{
  "num_hidden_layers": 8,
  "head_dim": 64,
  "vocab_size": 1024,
  "norm_place": "pre",
  "norm_eps": 1e-05,
  "positions": "learned",
  "qk_norm": false,
  "attn_scale": 0.125,
  "tie_word_embeddings": true,
  "init_std_o": 0.0,
  "weight_decay": 0.045,
  "max_grad_norm": 2.0,
  "schedule": "wsd",
  "batch_tokens": [16384, 32768],
  "max_seq_len": 1024
}
Each number is 128 + 24 x the weight over its row's rms, rounded and kept within 0 to 255. Layers, rows and columns count from 0. Numbers have three digits each. The size before them is the row's rms in percent of the matrix's.

# layer 4 attention query, 128x160, rms 0.166, rows 0-20, columns 0-159
102:131121150163134122089136113135143111186126143119132112132133130108103099110138104104137182132110103181098147125075151080093113125133123073145121091134138127113099083141145142128120122171112137138118129111109112143117119162148108091095159133104158131152168086133109131145112093167119132113126181128148138123110100108164159119087178082124139131149157135076115112138127128173121086130154148142170119142148151109138141162092134126140139160091090141132105142085094119138127116145129135
100:155150139127127114144113146168100139104114125124114142103140168116117147122185155102147127151089099119150093142120125165125162114155134109157115163118099148145116141080114158137148138114147146118148120120137143075122136133118139133066102073138090113146148111125109125159141117163096105161147126129112107153130083126141118137129159128121124136169109115132161150136153080145145120187120116124116150136084127094110060135134109134127115169159128146147129172121089118140086063147107151
103:139126149102091135145130111108105139144138130103162117105082168127108136129111095114123147106085120131107153164140140105112111116099137085140060111143144136104111113142048140132139126128105119089137117151151134164135146091111129146182112121148140136117134133152143123133160100154115139106097087125144141107162135106114144165128103125118126091101129146128155066171144144150096166100118163154154073079142104137141098128090111173159156138114148149106112114147139104126095149119114127
099:084131096125131100110125137150148147152149089135171139185140104135109112089117105096109142116111165098111147115133113143130152142099115104091145180128136139147090105109149133112168149116139160156135092166143136120157132120096125123123074149142110137144116128106114145138110103128182155113097078124173124137114118122146064130176162081153126165164115133142118100153150145125096151139134096152173140097164115102106129137126122119097142132125090092114111129108114143093102160127159134
106:126164116140141140148125106128140170138119121142136083132155064136112111119117126145134098107074113138152124135085125173114152120124139105144144116123117138085166139128165111122156133100109139056137122102105145134094129129113085104142116147160140125124135142146206133087120135082113150126162128128152158150171117078135092141150153122069144091136135157120101129126121148114108144147175112150147106144111107133127144083102082100146151161107147127155131154122117115146146111110131096
099:128126147142097145148167119152111096143094142159107115161168075124119195123130153118118135103113144103104130124114152121147082110100134132098126104138140148105148087136121137099159109143123106128096124135123118167140123112082161136168095169091153117110180115158107121131089137139089134129126091167178127137086123108164146161166117123133120147121117148112132148126122120109123145127136105147198136095080107155106146161159148126141132145097119124184141102122123150117097140110101105
105:157126074119132064117111137130132160128127154162112090138138147098114092119089147116117107118106116148153153101156128135138133107146142106125109135104116141153094128112122082144152141110160148105122106131107144095130116087119071158125143107127136118094114143161069114099132143181144149119129150105167102149094149107153165114152115119156109135123140077142109107159124125127127094077107105116159132131132165141123158126113129154135113117121154101107142145146127113181165160168064100
102:153124090114101130105094133102107108116134165132167155132185151139097142125145148129150115134089100123104141113128110118143152108114122163087122065117132119156112177122126125146140128108136102136169118127143145119126117168178118097147115127157135136126107168117091107184084153142145137135123099115117116148117107135188162131171121112130131169115105109099140148161129121125164113146153111092127144144127175104149103147106102127168195149107127091147137088120164105122124132093135153
107:087129152108126111149134167155117147173147090112126151136143142148123107113167141133112120118090107131152105152075149134171146165128116096131103124143113142144118131137126162154131119128178100168104143124116163159092141134156111133113147101137137147139134100097114102145143130129139138114106136080118108129070124187134079138142136130132157093112178121143108094148087139133156122145125133120148154112117142123117165154122081096165086128125102083123158147135093157142138192122161160
106:079124142160150125153158102154129125118130203124120131103150137125080114101177141122151094148102142149110148121147123132120166142127116108113094146142123169134125144136128153107163107110115149150125132094127138096135176142115164101158116122105133117129151136158110109123140166099140109115087086171120136139120144131074146113166124120156140141065103131135115137143126096101150131111117157117129088125109170164118151130106136171132170060164121114120141165085134134092120110137164133
099:163122179104110165173121127149169143105147155181137101153119137138102121121176160112099102103112161156124121140152087113093150141105130099114104135143093070110136121122080110123106108109118121127121119126103154136159097171136133143136119125133120145095073131128138154117137162128126095097145096112133139111139166126100131142120150129087111096120176156126123126150128107147117106098086104132144130164111147145092072171135142176141126145096104141090133130149175118124129126084144119
110:179144104128102175149119122121115187180142079130137158164115099133128159136139089129116151120126115174134127131181175118102120153136114117120128090125095173097136091105113135160124118098092084173134069116140135120123109131131153114125110161158104138143123093140121139103136160120181133176131139142138124127089102138138121107133131147139184120146106108140151117097144127141156107125100139141122117131134149141129119119143134152121097138157083117195138102102100139175140128108143135
109:161120079149109110102155111091122144116124139131167118086160155126149161110155085095138154150096174131081112134119135109088099138120135193102142130140142128125131103148139139110144122120146065106115106152139154165084167136171120135108113143134183078139122128123159125172146130144125130128134148148128138091099163145098150071115113118119093139128139168147091120125130129142084085130101115136104098121125114117129100136141142108171111094115100131113140175155127148136136145141144137
109:083109140111136091123205111086157109135129121127113082140111113164147133096126113151137084085110170129141105165155106120117116140135129132137139101139132177111145145128110160142113129128120094156146141141142130118150086144141134137108196148121125089129144110129173100152124148120136156159111110145133104130101140114108112084102107129122128101123100141143145100124122145129118120199136172129162113144140066116110139114105179200124114115116137091116155131127115111126098149108108135
108:131141159134137118146150072122117138130127112146176130131141173138147129150140161119152113078111108149169084131105120122109104130146098104143113166157100078130125109120111141122122147111112169130113177114140097141118109148145080176177127157119107136143136174134143145113133093138170127149167092132084088090126156109136093097081132139137096105148142099115116133149138091135123097074154110108117150124104138153125125092127112167138164169104113126101157148121123155100100135131115116
107:106114144133113108130073105168153119166120128148135159121151145157123122121145175110154103092089110103105086167110135101105091149110137140169115175146127101146173179115115117120127182103117110127140131146066125113130103113144128105119150123134116087136169113158156146124142099188104136141117110124125148115136158158121144146096149124138167095133140115162143130132143132136096175139132159156081164126116112113101153129148180111160145114099088120100110124146113113118126115101143100
101:082113100111121147152125143158127168153105153071140144143137099115169129095149158131136103129155139154133114114101139128133126135161133075104127142097106163095118135149099146137106094106128138094122102147126139116083128115104111121133134097152157106168139164085133133126111123173135150133118152085137144110108127104141152134121153121126109109132111128151152130168105112099150164122114148095122172154190071117129100075115127122112130090129155171094085152115117130072124164116128099
100:131128147140127119103149160107127137096089116142129134127137142117112168124117092169116100131105103141112128116101129154138134189142147132125117123114085120121076118146162142139147158130125155113104123130117127159196124145105142119099122179156165136141093145091149124084140080101108150150104091137107145128173150083115132158108123141127098173120084102127134106112131083123121127151116148114124180130113177124159164154150158104125105111094130161144143137149150061143148152109117112
111:090113119127151133111146142152133146123164112121124109156128105126051113079138137101151110154114055151139129150101122127091108136127133140121140156098116140110177121138125129148161111114127116108159153118169138133171072112146153104110167143123140109184126179112117106102159138161151087148142136157115104132089105112120075168129111123132090138123140166106101112162106153115124102139132161130110075125119151095124129124135096137116102087139119159144108118157125116161114125109153128
109:122168134136123137123168085117141112141157115125119112127149118148103132123125147153189135178109179155135120069192125096097173118138143143148140178102092147148151132120175124131116130113134151149124153104065133163118145111190148150105106108112094154108153157177106115114129110122152101120131126128163101084132101143156122102135107095115125089153127113137129129135114080122115133120128133101132138093117133126160154155126169138125126145110149119126119151133120131122167127164113074
099:129113098127140090156134120119126138091127133108133109110123116146126113087139126152108140107153162078066097146135146151116127120122114111124070168157125157109156108184164117145095174138141125166127106080180130149138108097152129135144084102137169066111121132110131123115100129162131107119132118138172104085121121133120147139168128112111121141123128111151095172140117133149154117117120102123131091120137133135169131162122123138139115126136168142178169083151168178137135152107153119
# layer 4 attention key, 128x160, rms 0.16, rows 0-19, columns 0-159
101:135142114142113126130099105127147111150155114136164111128101143124148091123149098153098193129097136157119165157120163114096122111094111117137119086121085118122163076116157162159152147150111118149122113123125120160131165144123079141155135150133143166069109092114143156113127125157099124167178168140115140135161111141164164129142154148086145109111136148110128090122139134154102114101149131133122136107128119128117120118117121124154166124122187092126177141105066142087149124122128162
103:103113122137146124162140148131111124095125135140125186120155104183121116106159113085164111113139077132115120123109133139159111087141113119124150126113162162149117151106164121132131147104165167101135131097077144138126120110141140087088147137158124131139138151080085146122117132159090098154116143128108136158133078128116136107098129082124145153123110143130126190145118111113124124141107153119097134156130134124143114128156151186099116138151163165129125158100045130108143130138113173
097:132125060130132143104112119119128107134096161105107145121130129135159136114109107086152130146147182146090096104116162130122110160119112157123127150132109124164140101145069137167141061164111116134141148126136121120162130123153103144119110140133131076117123185163114106114143095155152122141115120178155134119180126085118146121135144148141174125114093142113096105086138109128094123136123134142097109157138139142114127138090151129166132082094153169089099091133119141129099158150126114
096:139152117149083135127129149150154145189115078146210139132157125112135159112118134125146065129141136113096146123108140085164156142114136158116090120196114131131114129128119119139150168119114113115104151127123143163119105141103108112131133128086115131132132110105122143080108125153117140145150136149123140108132136119187064132132133144129142141136075084128156160141115132139126160131144139173100116136120112167087154139129102138139114134094098071101163128120160098145126145123142149
103:134110145106139147083138164127134149134137177152158093086128101127148108133161140158092120153122163165099086085082146128133144100109135086120138127146099108115113099139105059082137147139086152094143110158137099153145122158123112156113126155160161088103161105113076123147086108113124138119117144149089149112169127130110158153138129091126086152134094105123157086113110143130100121148141096159135133107120126138104129116136112170111134090148091138145111122130140142103108135141112126
100:156111123125056169138131118129136129137115151081104110124173136113131128102129160109083113140136129081123128126080166127159128115129118153085117071136114145142120141143140147140129127153064155144137126112137109134168116128115127128145108118122107182124159085145153102139151137127138094112130119135164132125087098126139124123133172178159122095158187106122127083100119109104138133125120145181138105097105109129100102126145113153103123059144158103151124102149161126102135142140132116
099:108146135168127118068108137140135147089123114088169087130093112138143162136112154140148137130124174145130136110140119133155122135183121166109149089102152149112142135101130108160135171103167144127130157110121134142113130075125091120127088171110114121125086161119136103129149137112080155102155188105119143143163143099138101123120150139098146144147125171110147074130156112150155155145155136115123160137137104146173158134116100111143146149160123127146090128118112117132135118110065150
103:133097079141108120125152113139156136152135102112144116160162174097147156099139137126103136125105128126075172153107128153137127097160117136107135152174128147104099127137131147097141107096139161126136140134130149177144129101108139106102158164102150165141046115109123159175116098138120115077087097135132102143123111158101104161155117127147121124091112164112126121136169111084096096126165124171120113128135165142120127081122137111154128137130151143102140079135123119107128093141113140
098:093115153182082107114133184170151139137117117078142123131128119166079084158165089126134167147100148117140129086152091108114094139116111117144129100161124142115116132106136109127173162172096142161111121090158102123141140110118092120137163113120115101146127112108147122118099100159126133109125170143159079074130125157150090096167116121090156091123084134127109156145121142137117125123113133139105100118145149124125143096141139123116093174146091119113134139116092131122119127105118128
103:111131131159152128142115089141156126125097134120127125103115113134118175127166143147128118118127153144117129116137096101116128117079124135127123175148134100140091171107150112123162072109121149115142128075172131091079104082155138135147122085113137131169122133107162116130113126098104123123121128169095133126157091132111173160136179133125121082125129155128122151129119104125162122144074159131098108141132087089091104093138111132122192076120117107114119096162122124142155129124143166
095:103141125121085120122145132142177152118163127154133167149141128101121173132104134159172129132138141096111096120118123105100101180111148138118127166118108145123170120133114107147135078138118161105137153118146105149126145133153153152172124130179095130160155085140104123154159115175130103137131135176123145125118149147110143123089168154113125143165158159109125123106118098141139124110165134092130139130119156140086120069141143101131108096099064179150089119119135161109126135126165126
110:155161124170131163138125132152131178142155126112113161142104092100141132137078138100115157173144106122146129150123144087128124098142110102098114150088099180119111122121133137151150125145108166107201170116087145106125102172127146136151119127104097118146133120140117085095116148128170093173121115129121160177145122132131084115117086163098129097102108128114129126127140127142127097115075141133129138116135127115154080168152143114119127129142108157149128083130098170143143133093121122
104:130142119110116140112172128122134133124136186105161117093133144110142101140173081111150160131106135097114136129118109148140140141138170125159141114141093121175122069156121136153145157149160094134160107155138176082124141092160158093141141102144137126126119126128110073159159150135122126121135116105106147187140112105150142139099145152137134121111105091132078107121124148124159116137112125103124089135144124139092117098170125111174156174141092098110105118171125140094128099115134173
104:117128128104136094132134140147127106136124174112138107106098105074134096151148114092148094132174188146144134162104086143121150131103141135135128139134119148162146149155113146127125104133102165117118114146112121092163086078168118140151125109146140151122176107123137144145199103144147121134106148157081089138131105120104155130120082123118136111103116125110153140134145154181122144174116146144117146114111118133172143177107109098171083101143146098108147141117146126134133133104100088
108:116151143128162117124116113111131154156119136181145128160090150132113124137126167130178146108154178134091110135114119132114107145145121099141098138122099111115153098142160093133135105138134117143116145109096105132148122174136121161109094100097111141131130085121060165103159100133152106139071166130177074112135147165116105058103190113128141147144150117119132115132134129095108178091120146125132133119123125139122103115139148133145134119172105131087108171157132120126129157147127114
104:072137141115139112140149132139132124094063141151138154131128158131166106115113131097111101119112134093105110113123145156106089108109124145187092121172111118108155140150115175119131136117099136123151137156070100106120131098143128144129158125153097119142117118100142098176150101131133100131108110176105145130142104142141123090142141113117148124141153095167125156127136118145107185105132132135096186089101182108114139149157154147101144120076094122094139129130108148095114136093102133
099:103161098143174124121106148105118152135095118128097105087134129155114104115137162091081136118108112134079102090098082135153137122124122142156098108131162133125154107087090114109146133109176140133149128115140122125097134151101136147142145151177145150110151131129137158105156167127136157120159124112125119123142104114101160129127091153106152148099135141136183153122081174142150167127152148143100101138125133159136116079119088113143106160107135119100163128148110153129133182110078088
098:129140182107066153107148147107134134126152126153066113096132128146128147132104079176095088091122118129077112165144153138112137121136095129097142131121129124134133137115118104124154145120107114121124146110150098129114062135162096117104131136139084135104120125179151122155113116132097122154122135118144155195152175150141101155126144090127148146157107157149127123127183161153112153132139173131153091142152152161139123126121150113137104110132140156133160120178162130112108117134128099
109:104136141126154089126130189117125136117121153099098106172147101173128122124127144135142128145139127151097119129078126167130151116134146124133135128130128126166130075117099150163115132103124155137121158084174148152137130127172145146149122132132070130135089099081126140143079130140166138152132104098094100137134134088160131082162123100119133163105123136099100143164102150096110108183145139129160112104165112118092110143134096094124113109135129125151144157066130089147099113109124127
104:112126200137194136151104129160125108111142166111144106142122133096160094105094157199128110109145131084119124112125092093119118111169095111123136133134077120144123147133177097122111117156145134169110089125106123106086128101136131138085101130089117142122118168099147119148097141119116118163129121109142124140149121099114145119118136157089140127131128105107104128111125101138151162114133104133119100163110152131191190130141130127119128099138106106152091138082117114122147096102130136